python train.py --vocab_size=8192 --norm="layernorm" --qk_norm=true --attn_scale=0.102 --bias="all" --tie_word_embeddings=true --init_std_up=0.0175 --init_std_down=0.0 --learning_rate=0.0118 --weight_decay=0.012 --max_grad_norm=0.5 --decay_fraction=0.631 --final_lr_fraction=0.1 --batch_tokens=[65536, 131072]
Each number is 128 + 32 x the weight over the matrix's rms, rounded and kept within 0 to 255. Layers, rows and columns count from 0. Numbers have three digits each.

# layer 4 attention output (transposed), 768x768, rms 0.0916, rows 131-191, columns 48-95
107132089138166161168083124127176108105127096118163160113127128161104168098107125172124151124123140120154130118099115162130135163108079113090130
159130175144049124107135163105176155151161093114062181118103118161113170162117122133109137157075100101135132110093095131120146135134124142152171
130104153106095114172151141134125144078159151136131094132156116127133131134158110125136102114116082104149146127122130173106138148113167139127120
118136165122125137151134135166148128135081134118117120111139087138101117160145153139147109141127101130151115121122114122150093151093134149126143
134140133134126131146098145111142145106161123129142193117104144111114100059129128177123135078157147161178132160090152110161162121109126152133147
143135138160100103118141151136143139116153118129039137107141187136123125163089117135164151126113177122137145166114107137163135183105139151138035
128101131086124085114132098132108156115128134147120132121213128145167151138103136120077155177163137141124143168102129180111109113113149106145158
077098160145131147113145133114089111133167130160111141074143121148096065141136132145121109145131130084081121086128092119132137104146117141090098
149155151121146108126132135117102132148124091164105087081109138123125084110100117139149154141129154116145116158077117126142119141125131120146118
126120121148110127175176175166160140122099115166126095089175134142131163172122152104104138169122110114093109119121108090129102136104127181080152
133123109134136165192132111119133113092161107154112115161118125159136164110110134135077119108079164145154119110111123126149094107136194133103098
150133165132092131171099129194143114164121099091120115127119093156170110156133140111127112130129119138107115167108134136137123144133153135167119
118105117096132186138074107136069126123174134149134086123135126139117121120167115126122145084166101149184142117149125140152116125157153122143099
098154104117111138131123137133127134108093130132149170127136126149155118147116111137132105110133134093128148093168151124131143156124132098127159
139050111101158145073179136141116111117116135107120106114108119077148099134138117138185179165133152147102121105126124148154107127136092108091093
136148161177136124132155141128149122150128134151081101122140100146088147148125122111128157083113127131150190138154094115097091156138106159139110
105083100085177167120139120125088118137115121150201111132142109125153138079099117145145119121130138110082120144134133126184090118159153155056104
117163139108117091143120153120189102126144115128092127143167093138127123145174115175122129098137132119134130125125129080113153185106102136105140
134123121125124167181152123101141174123107123115143067174130126138119137132146095088095077149107121134093111106126141135127113079124147146061169
127093137116115137117128097132161111135138132115113114115112110086170086122121108156167129143101136113108105127130102108109100154144110085153148
105155159155099099171074133158121123125147077121133202137122157131117079115116118136119099104139113105156134112077140153138103156143132136107113
133115159151102135128136163120125105168161159115143140130184110130147076141118191134122155073184164140129138122099116116131144166097189165140168
153123119120122113071093108109132137156088118080163126139096152092143154088152134140158143150090119143121139136089163133157143102157102066129130
114122130091135192134105231092091142140136163117169107183134125161131126148155133122142072165106137133121156104119167118133102074183154142093135
147128153110089147116115215147164146146111124085033104129132167102090075151157144066135147163112161153136163098134089173112119119125137145139144
153138120184140116152149177120093133217137097133141129103127164107122151131133161124153183160115114122109102115125128114136105125106173157098082
139088122141103169114139090122097169147169171142110079112181118146118188169193067128110132118135090136123151109129118159088082152126170104152088
113117112096164112119119085152140125184135102106145135166113115094119135105096136125135130119106167170133138128133102126128108157137159148123128
130168130145125153117133097160149150132173143175071152089155157125142125134116086120155121156148127076113107129150182091118145171158097141143075
124117103117170058177164107101119129089144127163132165162123190159108040102083149127138102130112128120130122135127158145115138110125118127108162
106124116130153167092123100125139118145135154126156102137116088085134096121129128152164105073137137164142135100123127156174140104127104112088120
108112154093169148084133118101118147127069144177122133137141104149136155116122143136087131077145128158163126101111124167135149104161144130127133
151159124128060180123158150176137130142122085119074101219091112116108137146159146094137098130114117145156132140131129085125044117150165148196137
117135130127173134148085132141145130100140129124179089143076115096114111143117109152136158154127159135124122115145160106127095145119054173118135
140109107135108114118136141124123149150114111102155133099120112103126123128107129143178142101145134108144129141161099135122138108124131145162165
153092138135134112144157143108161156104092093108070107112062117115160163137143110121139132123128118100128138129125136098055120118160095071121142
137120165157110149138110136156123141173130093118109094129118124096141138150148172110126150180076127071108120125149108125134124143094150148154150
105141161151109085143119119162154107123101157143102157104110137180078142132114108124116119142126139067148153127144124101126130137146131122142137
138120130124139084138134106114126111092121077156104169128155155142143132096109112130167152128107145156081109125150110109171109128161166120135090
075114128118123112125124131142110124137099132138140143128173119130126132123137114099118142125155127117166176130135153100085143157136114141139142
152145125128123175105125141135117124168092109122095167178159134123114115151128118126141113106133162140161118153107150096108122110128166106121148
123102118098124138127136141100136132095120106086141169152108149131146203153149112120113118156141115121168137159114163129092166129154116065118156
166087116114111091038101113158099119135114142101135176070116148128160148086142136115149129099129097119163133146155083152147140165137151143156107
127086118131126101173175134154102131141177146131163134073110125077137109123165101114148126094115120140126124150105136110134151119132095101081150
127139142143156122127136170122162123162116121137153086144108106153139164127126128119135123139104100087068101107162151161109090107098088151112132
144100163147158103105142110172134165119096145118146090097142139135100139152116178136149192176149103112156107116154126149075082139125121137143084
145169151123120086109136123114148131181157136110061141117136119139108179177108103120128146118118101101137106147111093166119176150104134088100101
120167134106100101177172144119148121172156133151061092146140126145186182170099134104149126129141142098156118162103094166077105206161138085133131
146144157160130118136090125160147162116166089138115114155147160128140116147100116119147133129122107082141130130151129152131135122146128142123199
124142110165138131120150194142160149112148109147104133131141138172124099128100095135135152094134115146149137154096149125136094144118126192121176
104133139121127130126123111102072150136121140143086109099164182115116174123079078167113141131150115091117076111094090169167140120111144132121095
141143133123087100177116174127121124176148131135068143123123125148146124131111143145136129135152147113103098151125110164127151140148142140165145
110119146149167150202122126112168152135103166103114108106129098129192153118096138115140145103082105121072131114136102078137096158124151101089157
139123111096136096154092140149145134121146144141158177115119109095125085124146129124158129096178136112103147145105164130138157121147091153120125
115131156184148130199093146091126168133150097156086133143104119090136141146126087090150119086133159121114122159140146202090088120142098133100134
141133132089116066119137114124101126110137092118154147076111113114120132101108135162144160082062113124104138118174158146114123162147174120139126
155116133187129109093121061102194119159153162110061118066159171105104167162144149104134114115110134135124123160080132167146134148122094147135097
140164121137150156117125145107105114143127166128160122138126143152085097132083128130101133118118130153093154094099161103127069074123126149123173
111150153148115086119111139160090118175129133126084170061151125154100089134115157113175153098140083109094100122132120110113139149130115166125065
147143127106104109111098121111143119108094130174068195091179164119116124113084155150127143191081143095096110132118097159115102125147133099110160
101128132135131154083124134198136098169130160136094128092131096151153092132073158133106157130125171145087102067132122150104060108127159179215125
# layer 4 attention value, 768x768, rms 0.0425, rows 132-191, columns 48-95
125110060132130162132066158152160123201124134173128120122130165120094155124069094137100139144124097117160135131172131128126092130129095159067077
115145116125124120151109099100162119181138093134153127143083169162115193093105170060110179153146147076127136206132153131121139130118157136133134
076109097115169145148175101100128100111150100170136155083125148116112100127095130143115159111109148117136149143119145131092135118113089141152159
119139152128143147151212102217161177141121102135160087129174139112169119104144130097146092143084128133129130085152098088110086135109136056131082
144080142104170076144159096053119074114113152105181145130136097157157165147119136144125092130114123151122165117168134084134142173169061181108143
135133113134127162118135182124132190137087167097130145092135117158063140143118096098188116143153129127152128123176123089098151157109124144117172
150141129107134107086091181110151143146073140132152124166122145116152151132057094058167151140081139131198137098116158103071137150136080150154149
070139138123128117130166138084109056078088216115126124123150146126180149142137117139130140142151167117145133164133148172149122131114120095128110
100134151112124102193107126092178134131146155173111116126080169120149132150070160136133167129092143121166162180153175166120134112110128140096123
096057136168109126085144088107128147109110176125110086109147113071144106121192114194126129124185104157078121175141098105089128146149081141158135
093125111126127156079178085111148171094127138141076123148142156143051158171082162162100111139140109158141117148138091108039171166147105109084146
126081100162147179133140118179181213171104132089072122149077162121100119160110148162112069167100161122098087104123143148096148130117105151138125
126144164124183127118131140137118149219140087142105130182132196070117131098117165147136149158087068146149106168132119130138136128099116138092111
143210132080110126135061101100158179128145099153102118110117093143149112158180107093150122067147090099147139110120112132175116148080161128204129
157071109145112164107090140131194147126174122107096132180142116138062132078111100172128091184124097151133064104147146100079143149110095157085150
124151160125096090085110112115149115078137146093121152134063167108144066186142077121087145170164144135141146125152183073177163094105141101199149
094124165127107167146092119086161182126128163152169119142078168172116165145082174033147114163148155119126134163124095175145126136110152109199072
126095140155181100129049138159120126085085126111133140133127176075124153121138185163082199127119149130150133130126082139091114134191099158165082
169175146168117095147141166094114113153110118063174136103078129168086183138129129057107134152142156085078182085127173139183126160098091159104126
194110093107166095164173149135168117172154125125107114102117091111141166160138113154113142151058132170123149158162104084121144106119060136106119
148171086066145133186190140166110187193142138097126153088093116147157115134116100162077131099163152137095093089136169179166089101133058082121102
165131095103082106092132173195099120093129078158111146064133101165079121155123099130088163080192150157129110110092077140113150119128159143107150
102079107108126093159134086129146194061083123094118141130068098121115123126124162134102172112203136084123099178141120058079167175105113131173122
140128123122121129068182141095119086153148109128181144095126122158160148137056105189078096078116111134140142161130167133157154117118124175078141
136082119152154132166082112091084128077128115160065075184162104119107137115154119091168125164079126119135157096121163100092096196173115114124203
083045148138159175152096176108172107196073120151120124121077193133129134081100172159118104102083118112129146159145155135110146136144109124123189
194117173180079120183148162062051149093136183081142146151104178138153140118153069088094083129133157131062062172106086149123142094130160102111102
096102142153094098117141194077144080159104125079170135086080136114138113133107142073083168097051122069150177135147086149160140114135096121106171
141084143067104127089087139082107094163110147124129122110149153078133138155093077107093209122154115134131180064156148122202089142158131115147117
133134116124123094137138168140133162124110123115160135148104117118128129140162164127046118109083075135152140125168090139114093187136146093175108
129154125133119136149140080172128149135156113129155154119088199150104119124154118124189108176096103167078143129163077110113156105152148091144138
114086134155172167143129106096099094123142166110141148081121120140129160171124129205118086131116118113101122099129143161157123152125119132093118
154136139178080104120143110104091106156070122096115115136184055139154098061190148103149082125085105171135103122125089164137127103169171168109109
090076169139148155082153123152115119114132123101056131115167155124087112161145162153110131137137122114100095117169138101189149101154174091091120
103140139073169105106117102109112110172146132139087126121113165168131116130113125126132151123140146111104163123147094157141123109136097166156154
148116088145117105110097171089172108140116151145137113129158148145124120129094091141141172100176148142150118123134126163126139149137128104084124
189134089102161183091123153107113146096114070157141124082103125102151152093123116112143114133110143158150135106147114151167134128087145200127134
134102156135116170106172116109115130115143158130165112093112151079144112110178122130094097139136168170144132102146170133161158083196113132149136
207138068162129081139093099110160129160154100122139131113128164117139132160068123130141099112099115147101094148095077164113122133120161110140178
112116165128101083078137145135107145151114111108145135106123110171125141094129189137120130164158127150138106132160173106111164090196127183104106
136158184137158150119123127137099143112133125146143142145169099106126087061119141145140134117117097148126144134127111133143084078111128166114101
075142137099158152147169106158146155114158141116158139099167123181128114160087135145123113147126173153069082098146169139133163193064106107119139
117102169149105073151097126120171086118176084116134092173139091156134112167122149087086099092110136114143182164152116173096078106128161146123117
113118145107097130112113143151138120110133117117119126126145130101089104128073101105185158126131127148151133178108158070154179137141131134131168
119149148160148148139139191103147119159090103134127132166113084104167154111124079110133131137135158061071148121075157097108110123094107096115162
163137107177103084164090096116119167117143118161100116163101148141188158137121182129182198123167121088137168182139161114140072143116107150109143
130128160161134155134086123149183149123142156137101119166119150175117121119107159129126192135125102069120142117148128154098146150112090154103119
117142178124071174120174153098130130102103199108184162115150162169113137068130075094065144149152116131104109162115150068172131124151086095121130
097107143092122096088114116117138088147159170082153115124097102053137113165111167145158111123126125107139122129108126182118134096193113128100135
169124116169124157144126123142131145137139122099158120158131105177166141114121144066153133127112105154134149139132157118124163162107105126145142
104145135170117180048123131149138080112074197115169140080125109122108164176142119082152093153129140159131166140152131130147144107129054106120120
126110097153105120150152138123123154143154146177148108164117133113141147137201134141118125174175092152174153155116118119106106180088113134148082
119117152098144114137163094126134090130094138117149089151079104140170135121173105126136081072088124106149136088143077088154110124134116099145135
153088113124137157076147135080127132126070127177169112153102111114097172143149146171063178128105080147187168154135041050175136101098121132132109
147184058176169166147129135131148131157177118087099135116166103136106166126135087058121058125140165112116121071051135148146076102124105107170095
136136142078079052114085192080088148070097097102159114154137028094123083102167081125159117161165094111184118106148125097158102138109138145092134
114062172083126166162120141146134205178134129145143164121105163143124150125138113117148155117121121134163126137155082126120138148172129128089078
187144124152057166167154133118199111154103180089095083115142162161157184167095133078122076150127128089163157111103155128116118149115099127102144
117129140155067090176102150108118077156123112118181101182136122148108162146125092114166194131132149135208134162105166117132128142118119109098070
181157121122183086183160166106148127139160117122116150066150101127132186082161070116123109099128121188133110170158161166124167125140125079041156
# layer 4 attention query, 768x768, rms 0.0463, rows 192-272, columns 48-95
194174158122093103129059113139127115130141129128155120187182113204227149172193173122163124149137142129086109140099096159138075034035182116166131
167107181207076166126161064051150080132135183079128106108138182114154109182157078090116139122176119081069175158155073106132143143146219085134185
133135124051088088135183157093073148154144113224140074141088132109096190127175131077239116094064173138103127214129145101151124176112196088191115
082182178104092146113105166111109123093048117150154121095087164159153103136208055093134187116120110120142127127132105133157085103132143094173144
103145089165146157112184104095053132106116108116137143081212094180132200143083115132168149132129122164106126070175159066135124119092132116078145
137072033182128144177104170126157182148093110018130118074124174135104170215108107077133124139178160135130112126125079077135116091125077191140215
156123035188073124186052129180135186149096052138148133016158173068093166162118130107142136087161115100186168153086098159114147176199138069226133
160114076128079153135121076136154109126075161117108097129109075114131142097120146159143114188130154123118103093149097125099097146192158096149130
064199178055066041134005160213092106059021084000255128241068145216142088016208222150075063078186147061180024066033141077142030043227084082167088
100070065083120129165178084153093075114144202128048144167160146060016100128043126140112095063184049101152135092038141094122170148083191095143124
105111060135127100088183153134131147088156204151155162129089086162138119101061139195140216156117163209154079063132111126101148126081098121172090
148124183118093110102140136126121085153129141124134146137129151071101134106068120180114163136153135104137115120085162162139116127116093173110156
112096160093108138099082137082052088119131171140120111142086162097121132114125134123172115034082143102098170114142123153086148106086094185148103
124041161243178056102139124131109085094195144215085120133170090135106107079102119084147087030142091135115199183189090112114120140190168168120125
174154130130144106184142138152084168154139124115117120095061199174155122080076059073060164086130088149135145139153161183194139120128065126136133
113080128111138136132103191117099141108118132160152074124147112082057103051147124141155145130076113170139160112128129131121137153132096098169113
158117107156154170118122088088092112150141139090110132154043192070175136169139087085126130167064163143116180147159086101124140163118141053151146
149119189102205160164143174128098110133145069038143090162167158137093116118104188136159108199123101140096108133106166124156143051167124141151088
089174180140111119080168186129157084145126149109106107108174101126136116100157166111203071119118105059118096171151178129110085083134116063071137
074051117091163205055039147148104157034163123152161106157077169150090194139128159102080141097111101113056199109196091083097119108094196134154112
143099082048058111116141144065158156136146108153101091064118066188044135103129157141118118184135146104180090153130142186135166180157150087103130
147219112122132195169123057083185142126186112085102143092122138121195109139157141154201171215152155102116072155101078074126151087132112144195118
093168097096104173127100129196118119200131130174098169178127091169117150161117155127133087129105127091122157203140158126141095091092098109132134
177176136106112154139067132174110132118158096150102148139116207092083100155168084139146163088133187173167109129154134119110147113128072108168099
140060117146105113105171119157111135172188140073140170115108115101106156144075183140199111146117169079134134117134089102175143065151134139126175
167142053150168131113115103115145080154119116124078086168143107089107112111136117196077082120154040180082099113094106084215139228108124179111119
162120190122128112152183159154134142076159128204133048139119116094071123125059111068073199131041114165096150170167087117092113062100203200154175
073130092079179108141129149083127183120185110059157133085150092131149106143164103213101158079137204162098096123120064111156210151150169162198036
142103195145205081088130122062157126097134148092092121133115132163101133176165128128120167182093168082110168186116143089141182120103119117131123
187100134139125133070165176152171163099100144107107145110142098193106090148135145160165134096126096126116182148098071075110152133118192159193170
087105090080168146120164053070128097079140087174070153130100168107136140167211157112087193048083131094149117110140137139085112220099123106125098
208083115132086139143066142071143077176132108170115071165117080101096134054177115109090156108131118155111128190124091119104077231116095087115121
152160143178064122109182129100218151132079121116115159115187066141081133102068164094094070152105100092102162092157141188120130103107125055118104
130153194100138086094108161126134182154159078076161124113119163212118164145178146114067087112068118134084154097166207180186163141168141099049119
106123103158170155149207083086147114095120145137157113100141111130111094212195186149092107149141071128087231095035128139074127081110165109088163
069117138139081157095146150115112155098136183153108137155173109116176098194123132127081071176146174235155179146109103163124153144095121107121158
117125153113114116088181118129114154101100074138082099136072035157138148118087107090137123125064130112165190123185160071094096105119125164139141
090124145105130088050149127142087190124160086156149130102097137149089113118132160142190137062143120173165071163134117107194113101122158105136135
130110108132147100131143107133151067180117139138099173149203181118127133152097169123162085098117138171079086161179185169133071190103134154144116
212111128170116091203116138131179139221155136166135139133106186175137087142058173121095137089111096136102142116105165013094151160139163145170075
080140118039145183107151114109116116177216147157191113183135129118099135119163178041135100135079147066163132195184177112084137139156172124102149
094131093188088119128119122115134107143147039167113146088125119119133120087173157094151165096149121104142196056145084078115181113139151124152116
187134130171242106114106123099137091183099162048092132120255120086174126127158159193125198137061112088168114072127129177155137198146074076108107
121079063090126121171113092213141114133108087127116157174092112194131179123106096061037107138190128127165186130148144152135163066131115172123135
158186022128117155091105195156166158150170164120133155135127041127148139146195175101145133158190121081141110066127083090136124058143130132147149
103153150083123122143157132137110142124112132128112114135117155131150160153141133123122124135103124108154125122139111130147151097097145131118136
125130118089136175104114089124120106136108160083161125176112107108112080106150117153219163139194131093178128109132120153138127145096089135146109
163143205181160106171152121118139167145117088131084130120129192151137135087140127095049137050152107089131136132129101230164070060057207166117118
101100146088151123138168132187147166109141113135139084137147082154142118142187080036146133114157109084125122138097151136109113055084167163098137
129118143140144083161140107126096138130070139099122120142166075125138089147160092144181113140119125175119115139137118108080126246092165188148056
196098122067135163109139126166165101108212112117070111113164077108186135156133102114208150101092140077088187142075136144210132102163130106148145
079152127160115166122086141157104065155132172191150122101164121102113125084104144115144169086148186131070089102110192153105088122100150105174112
168130113090138137105079111110073124170135166167142154166116108099136150123151067146183148101126141103126103158120105130093179151133119175124065
058114119138084116113151147135174044105122189082097117103151169142170111133114137071104233131138093121103133141076125100106102142163124132130164
136146125176113132129091092142105069110148129129103145133151177143154136103102122106155098136160123159150114153119127159105143115125067162174133
145111170149124150143138110061114142143122096110159113097137141146138087130116148073143164136111121123147133068078135091140141120171146114103124
094073196137167200068168102119099153175111110070126103054126115137103136135072112109096094175111114151064227109156120149150152131150088120151152
132140070074140181156089130108135081157120112165161187178132074133134141093147150103128094121138121145147007117119128132196175136146185222129093
145064127169165145103116160114128187157110133106153099136132117164074172129208093170102136104077069162199045198172126068143136184066137102116131
094125094150153119213193134163119125094156128127176150163142162097147133131116118087126133234061138073155168125167164137120173081202121058140122
126138137119083139151090089102114194133132148209097115114107133081137164141165145148216119072056063151102057154071089112186125115101110166156151
105109120187129135128142157135107102153128166169175094129072095110198114091125098128088128102124100104126179098109132146082124137167113187119095
152100124206097083102119131141097125099136104098121151106143143102096189165110173158116143091156189155085149099134127147109132081136114171093034
214122149141114108072159153130131064133128188170114152123160099127169159158142136177042175127113146125136125181086101178123157135136089174113116
055105017117099081062099156147114087170111134041231130114196249176016137092172215160089091124172137054160078065159117051159131048048068146115116
092127146092145133171130130082160130138195195089138158172119080150143157045144184197159177127073125164090111115175103112133145146162100095085109
095013129097145090148077128214107142137102082078122053020091064188191122117140145181164186066154154169183129160117068111188109124181152137182098
094148135144073125125153113151129141117158136111106131147135071189154092144148169077090112198197143145115101113146203107115116124123141108112125
215128171161210157074082122085104127147154152232101114105144154116146132081088137050111104157097137160088186154110121169128149172068118106186154
153088099167138135142139144141142123152122135156124110129152102123081110125169091170131142145119116096194117087121166109144087119063114154137129
078117164155090108162151150165152142123104163129129127232125041087130154177127184200100070165138178180155126166125209080140172108098166152142088
145124145120130105090189132186171138116156138139147132084079189113144127068133075142078155150120086150179105099146158086136197126164100067140158
092111125144152108071056214126104063170192145057125137103112157080090139170202158158124157097128156142119173153165117127123139085143054113076134
063182138141118161098098131154117185104088056085145119172081171170139131049047176098038159090107084118135092026148150203109143131139105154159125
123082170114116078104083110100123121158149164189125080065108178155202142129168115144138147122142215171120189170149168160148150146145133173089187
079226058074180159172172109099153049068174173165075114073107103141106125117115151143174188084084070193167062255101146083133035173115115131050103
135147119110144121197031109098116212129106129159094113114078091127085115150095093114125199142111086092182176131081131079106151090153175125130086
110168089188096116045133151149115143063053131091152114185155198173084139152134065139050116099157109100077136152108034166116164144082104135157115
183140152080098112167137138155078120126180119126158106118100137110111088115136123155100183170084119179122142115150107101108131107105110121144140
115149154147110165102122114159165125143115161106092086100054184111155120187120114180231048151075139136081131139173163129070122131132121070106109
092058131132102132151122097106136061083227043125200098084158143117169131098110087145195074142186106146090168109095160145073179111131128102047071
# layer 4 attention key, 768x768, rms 0.0425, rows 192-271, columns 48-95
149107131189144096076102183182154142158147110098171142168149067168088114130153102111124146188070176149181165112145107112119159149108128150060183
147178087134129172131133123121116173050156064145139122195198088161079184075049091255147060150157137107192164133140143174172138097145068133093061
119181040107172150084146095161121183099142155094124160105135097229149133142072112137118192191104159083145150151138158195161123076098102165088146
099174084067132101080182138095147164095114156150073149088184120082133132081084142133136092098173157101114102074060209042085157160138093128079133
182126140125095106102128144212169136129068132109098179139124115135151081188171118052208136082108091106118190154127129110154117132118089175103066
133129161095139170116112124092079068139156174045194126122167149129109099146123192174156109184121131105145117119101076112093132134076165117097064
180082139104163185089143139140143079120130172109065132102096125129187089122139052146160170109136128128244107077101061122091109088104144105044193
120109109155112147155108133094186109142211138147121071189115151119144163117116176083123178138117089094115096161132112127253097041135144060072152
058093109117104107179150119130144156103079127078121106122032152145139134188127118170186118086197095086163106133152108080125048163195113137108088
124085137123135061117094139121151145117148159233149122089079165156118168138152083132172137178100145112164127122145107113109151102147144174118138
133134035099081103118123090158131100143185073145166172093165133184127111138110070101176103094097128081131137123084144167100118090046131123150174
153149121066187090153164133129120142092140077134122121128132090129130106082128183065173162172131117073089127169092144069087129101097142120139096
115197104145212096140150078127126143099166164117127192145136150162120110179109123171106108128092124160121130124100103202089115067228118103157171
128178060131159149110119108153099161145105101121130082127134078109099157128109085120111099112107152146148150104039136135120098120127114121132121
172128161071105196162162146170057173111084122090098089064154130139094046183194196093098094125112142094155102099129120105177166164167158163111138
076156116107035136094127092126079110141174146092195122142115140174207137138174160136213159151147090169102106099148118123152074137110112162127113
078128107108112132162172111101087122110110185132167122170144058120135104182049137152141125119102134079138143089162146137109097059071095168132148
080128087150136178115131116138139105190141083190186104154118074161114149099127121100144163125138122088165065109185165119130165110141178131095093
135192077103149131150059087134116089107180072092083110153099075120138165136139141185121177102191113101093077065080125142145098134153088156116174
168148122173146137167154122162069114128142189039121126080149073103144189194125116133105063127203118123147175115157151154157125168169081082098139
057170176179228125150076128082189102124100183081101090113117126090120179132175101175078051064104131128006030124189107082114124089205163055145162
165159162105103067118123148152194101154168144109108045174087143076134130075193153139153097122084142170155186160129083135167128161161155042110124
103116073101116110093119151189117104096089096133216148095162088115146122127106122172153180126165144107104127078133107165093125146099124122152094
179187163138102141132150150112067096115161140096140118124091160074088074110086111100093169202114158156099143091090171095109114099111118141122112
076124172063087159102080163159145158140099141134112120220221153077192131159145060170106109092144157123101106153146167174131101122128087173149120
156130165164107101157072094143113160105052048204133100093095165189199200136073157126151118146110113081102188119131148130181115106108119041173180
143183071156053048178149113158122166123166117144103106149183157095072110106118138132190157152109133116138154158118178129106123113061145078058110
162101139139118182159126129145082164063173173122105117146075188073109125116143134166174133121100123084142230144058158153164029140175098135088099
174069170127136102168144133197137165067157120178143150174066025091136115196100158130172098104108146142139107129112165084087106167103139124143109
144169097120135083137056148154101108103219144181068110100186153161066131096066172127137171146111104142077170123139165139155142040144088116098080
065118072166055111179151150204108152148052136151114145129148079141160127224086114075156104150107081107141123146122106095100161158052085123164135
101133125042090187136140116118143073136114058099121124115117128160120161088136117170109078141126150129144196069077102108169182093122150117165169
131081143135142129113090118155074122010052109096094127159133126135096082140157119140127170103181144170125040132085161085063134158152116126098137
070160148115142151140080155189129152142083145090124135103111177135182139149129142103105163173187139165130101171077136065135129177209092142151161
042131105088121111125131177155133121116186123146072099135113131107114147142090138058191112137097123127154070136130112085182144116121127119179173
238137198118116162185093171169147165062062105115124161149180078141161171119101089194100051152118155068128096154150145104119085149089098087129131
128153118172132122136061089099125087116114134083159175051108213115102168111079127121087093134116155171126172116125114117130150170151081095138095
181109061160145139109076134201055138105146083163098081076101120089114022102175106165166143113122141104137158173110106179122119109115150151173085
090131169208111148201131108122144104106130092107125168122159032145067111155181075074164126137179185099120131055103110121120116095116153120179089
119172141098131169122122144147093122142104077102131156103076098162151176060098083151054076128131154070133103114074160137144126109173162116084144
050148207150069169144168092097194119149187069175068112127103134140207100099144117156189091106106132096203144118092087147141127111119127168069101
103104184166145058110119155134077166108131206091174164167255164161102140176101170154134074158058095105146064140166078145118113120191136132130169
097130119057099147169175098149174127058064112064118176141153137147086156226212171140138152084111145168188081112090153070172103163157145134105135
085127162158140128201144142085175115143124127116098160146059123108092145060123104166102138081052141116131050173107109131164126187166113134132145
136138146125141080109093154105136102129130146051118127140132093136155086114136102089108145114102127172156107188131098095208132075143066155142186
120111128166149159176134122145137136076097161165059071114179148164148160139120149123150141133097131118129125144139163134105200107135165074135063
122170113170152079102129193067108128132115141187133123153145173072131155146192140169161093139104135163118049134084148132105161176155146174097148
168085149070150139124169163104107137105121106155076123183145112059137117102112149112036131142102165157174120105085097110148099079118116132145115
147083139099143115130176142147065152139080158104103117109098129091143149136092182129219099108079163167140110102121120117101111122134080130094107
123179143109173130146154133167167103104166159083140110128123109175118122132197106125159129142113129132135114147134101100109079112169120144100152
094191087132128169126077095092180084102110123085131139150117163146142146071116063140143060118165130143117074098064156070123112169172112128127172
141121097110093124118130123148055092116090087076083163101106141097066146145118094123101140108138055085154132150136109136097134167074096130163163
151110072137121167042160129127157138050166090017174067143102204143102147123144171174107069123129108077106115122166124107173145132136125169201148
107108176205197128172094080159169083097155164158126132104080154158129102145111116154087080195168099187194107115094129103141100160144183131143115
217166153109137096089171142132127138144104136096136125135146138118144142081131140046117179138120112142144089154116164165171126117077123105114173
142117048110124117143112145142192172096118054136122126116134084135123163128134120144150118154111171105117128128117068088085165079135134105086104
142180147102078160121102144119138141181100203104136097177057130177164136114119111119109107154224060069128141199109119136141120090187097069129181
162184115100155147079156115104112009139119170151136156114080157170063131138176134171096090169145132106056115147181120076177109167154132113150129
104086104153136141076082092147081129171132131070174126139071192099120169104066123123117197178074138195132224058173113174102158114091103119149140
123122112122068120176123169077112175138195097151113128096120106122076134127149082138132131086020097152085145144053126134125098168156118108107096
147135124130143125089156144124170115148139148055116134123166113160163111192182127106138167091148156135159216126102112164082086099233114102146081
161142142085133149117127166128140145117144124186084086114150144150128139157136112118113111114115151119126119162075090157142123095129147148122063
117083087139197139133147142149099108144104141080106099165119135114178130185180097108089161126085106124145100152158189100227142137121180180081128
178195162106105137129105112217110151112140136158102140064141133116055108132095154168139130177123073143102171121101117144147092099142070123117139
103232172164186090122089110214170115224161127120139129185146049134119143063118193153166099076081129152161136152176122113137126112068070133104202
112127111108096160155101075193132128093212106119131128072083111109136142105098080077113133106158165113134070206143060181153100144132140094149168
144145175090139173037139130154170099085132243147141147096081124146129172157121099090200129155190103173156106156113137197139170121059092089172130
087093125194132138086113120209124128177108193128151125089149061074159169106186136172116101116117108127124140144079151016094144156093134112118137
108111086140112119208089181129113104145119127188125131121124177120138079079109207170140166093166085125101138181085160135034100136195148137073197
075144138146084114159102075080098150068120165160140127108155135133193114059091126154147108127120149100132124174108149177103159113136126087097187
115182130142154075166128150080108147144119086155147114078115163113179047166112127116116133101067115120171136120074098094115138142056124121108150
094070166146112088094081158112155135159141061151145091166152131084171136126176134129102203151122172141124088128087024097126147187138089210155181
156153178091188085111139129153131119150102123176177106113088116165099142140118056193114196076231117161179128084107120098140137042042185162103108
185111080154154164093134141154106084134171161111134143032152131138147129093159100139090143118174196135078133149130147155117186101123052107142156
094118169135127150091103158171121129161147144101178091174131082104087178114079116128099159127086161048155106152183057111177120112100146138184183
176106127093091145132098148138206160095150093155148087148074155126103088116171093164158146103078072152157166094151083143234098107083142080167122
132144150160105127155226159142130049070151125177151121101052128117159143094194148096094076210146102204071137170099149061084138142128139114112146
112066141179147130174086072098161131065137060000118099126105139069152054095148196151114157187099185215151113139084182079206132094190146091132210
128123143105110144121147154108181147127134140133137184125125210070104050158128136156148127126095079112142121113133143116149107146046166138101155
065175119139074148110143182103136089109160172169114150097217057141115102132159134058157158141128061139198177085073082139137070142166097118084061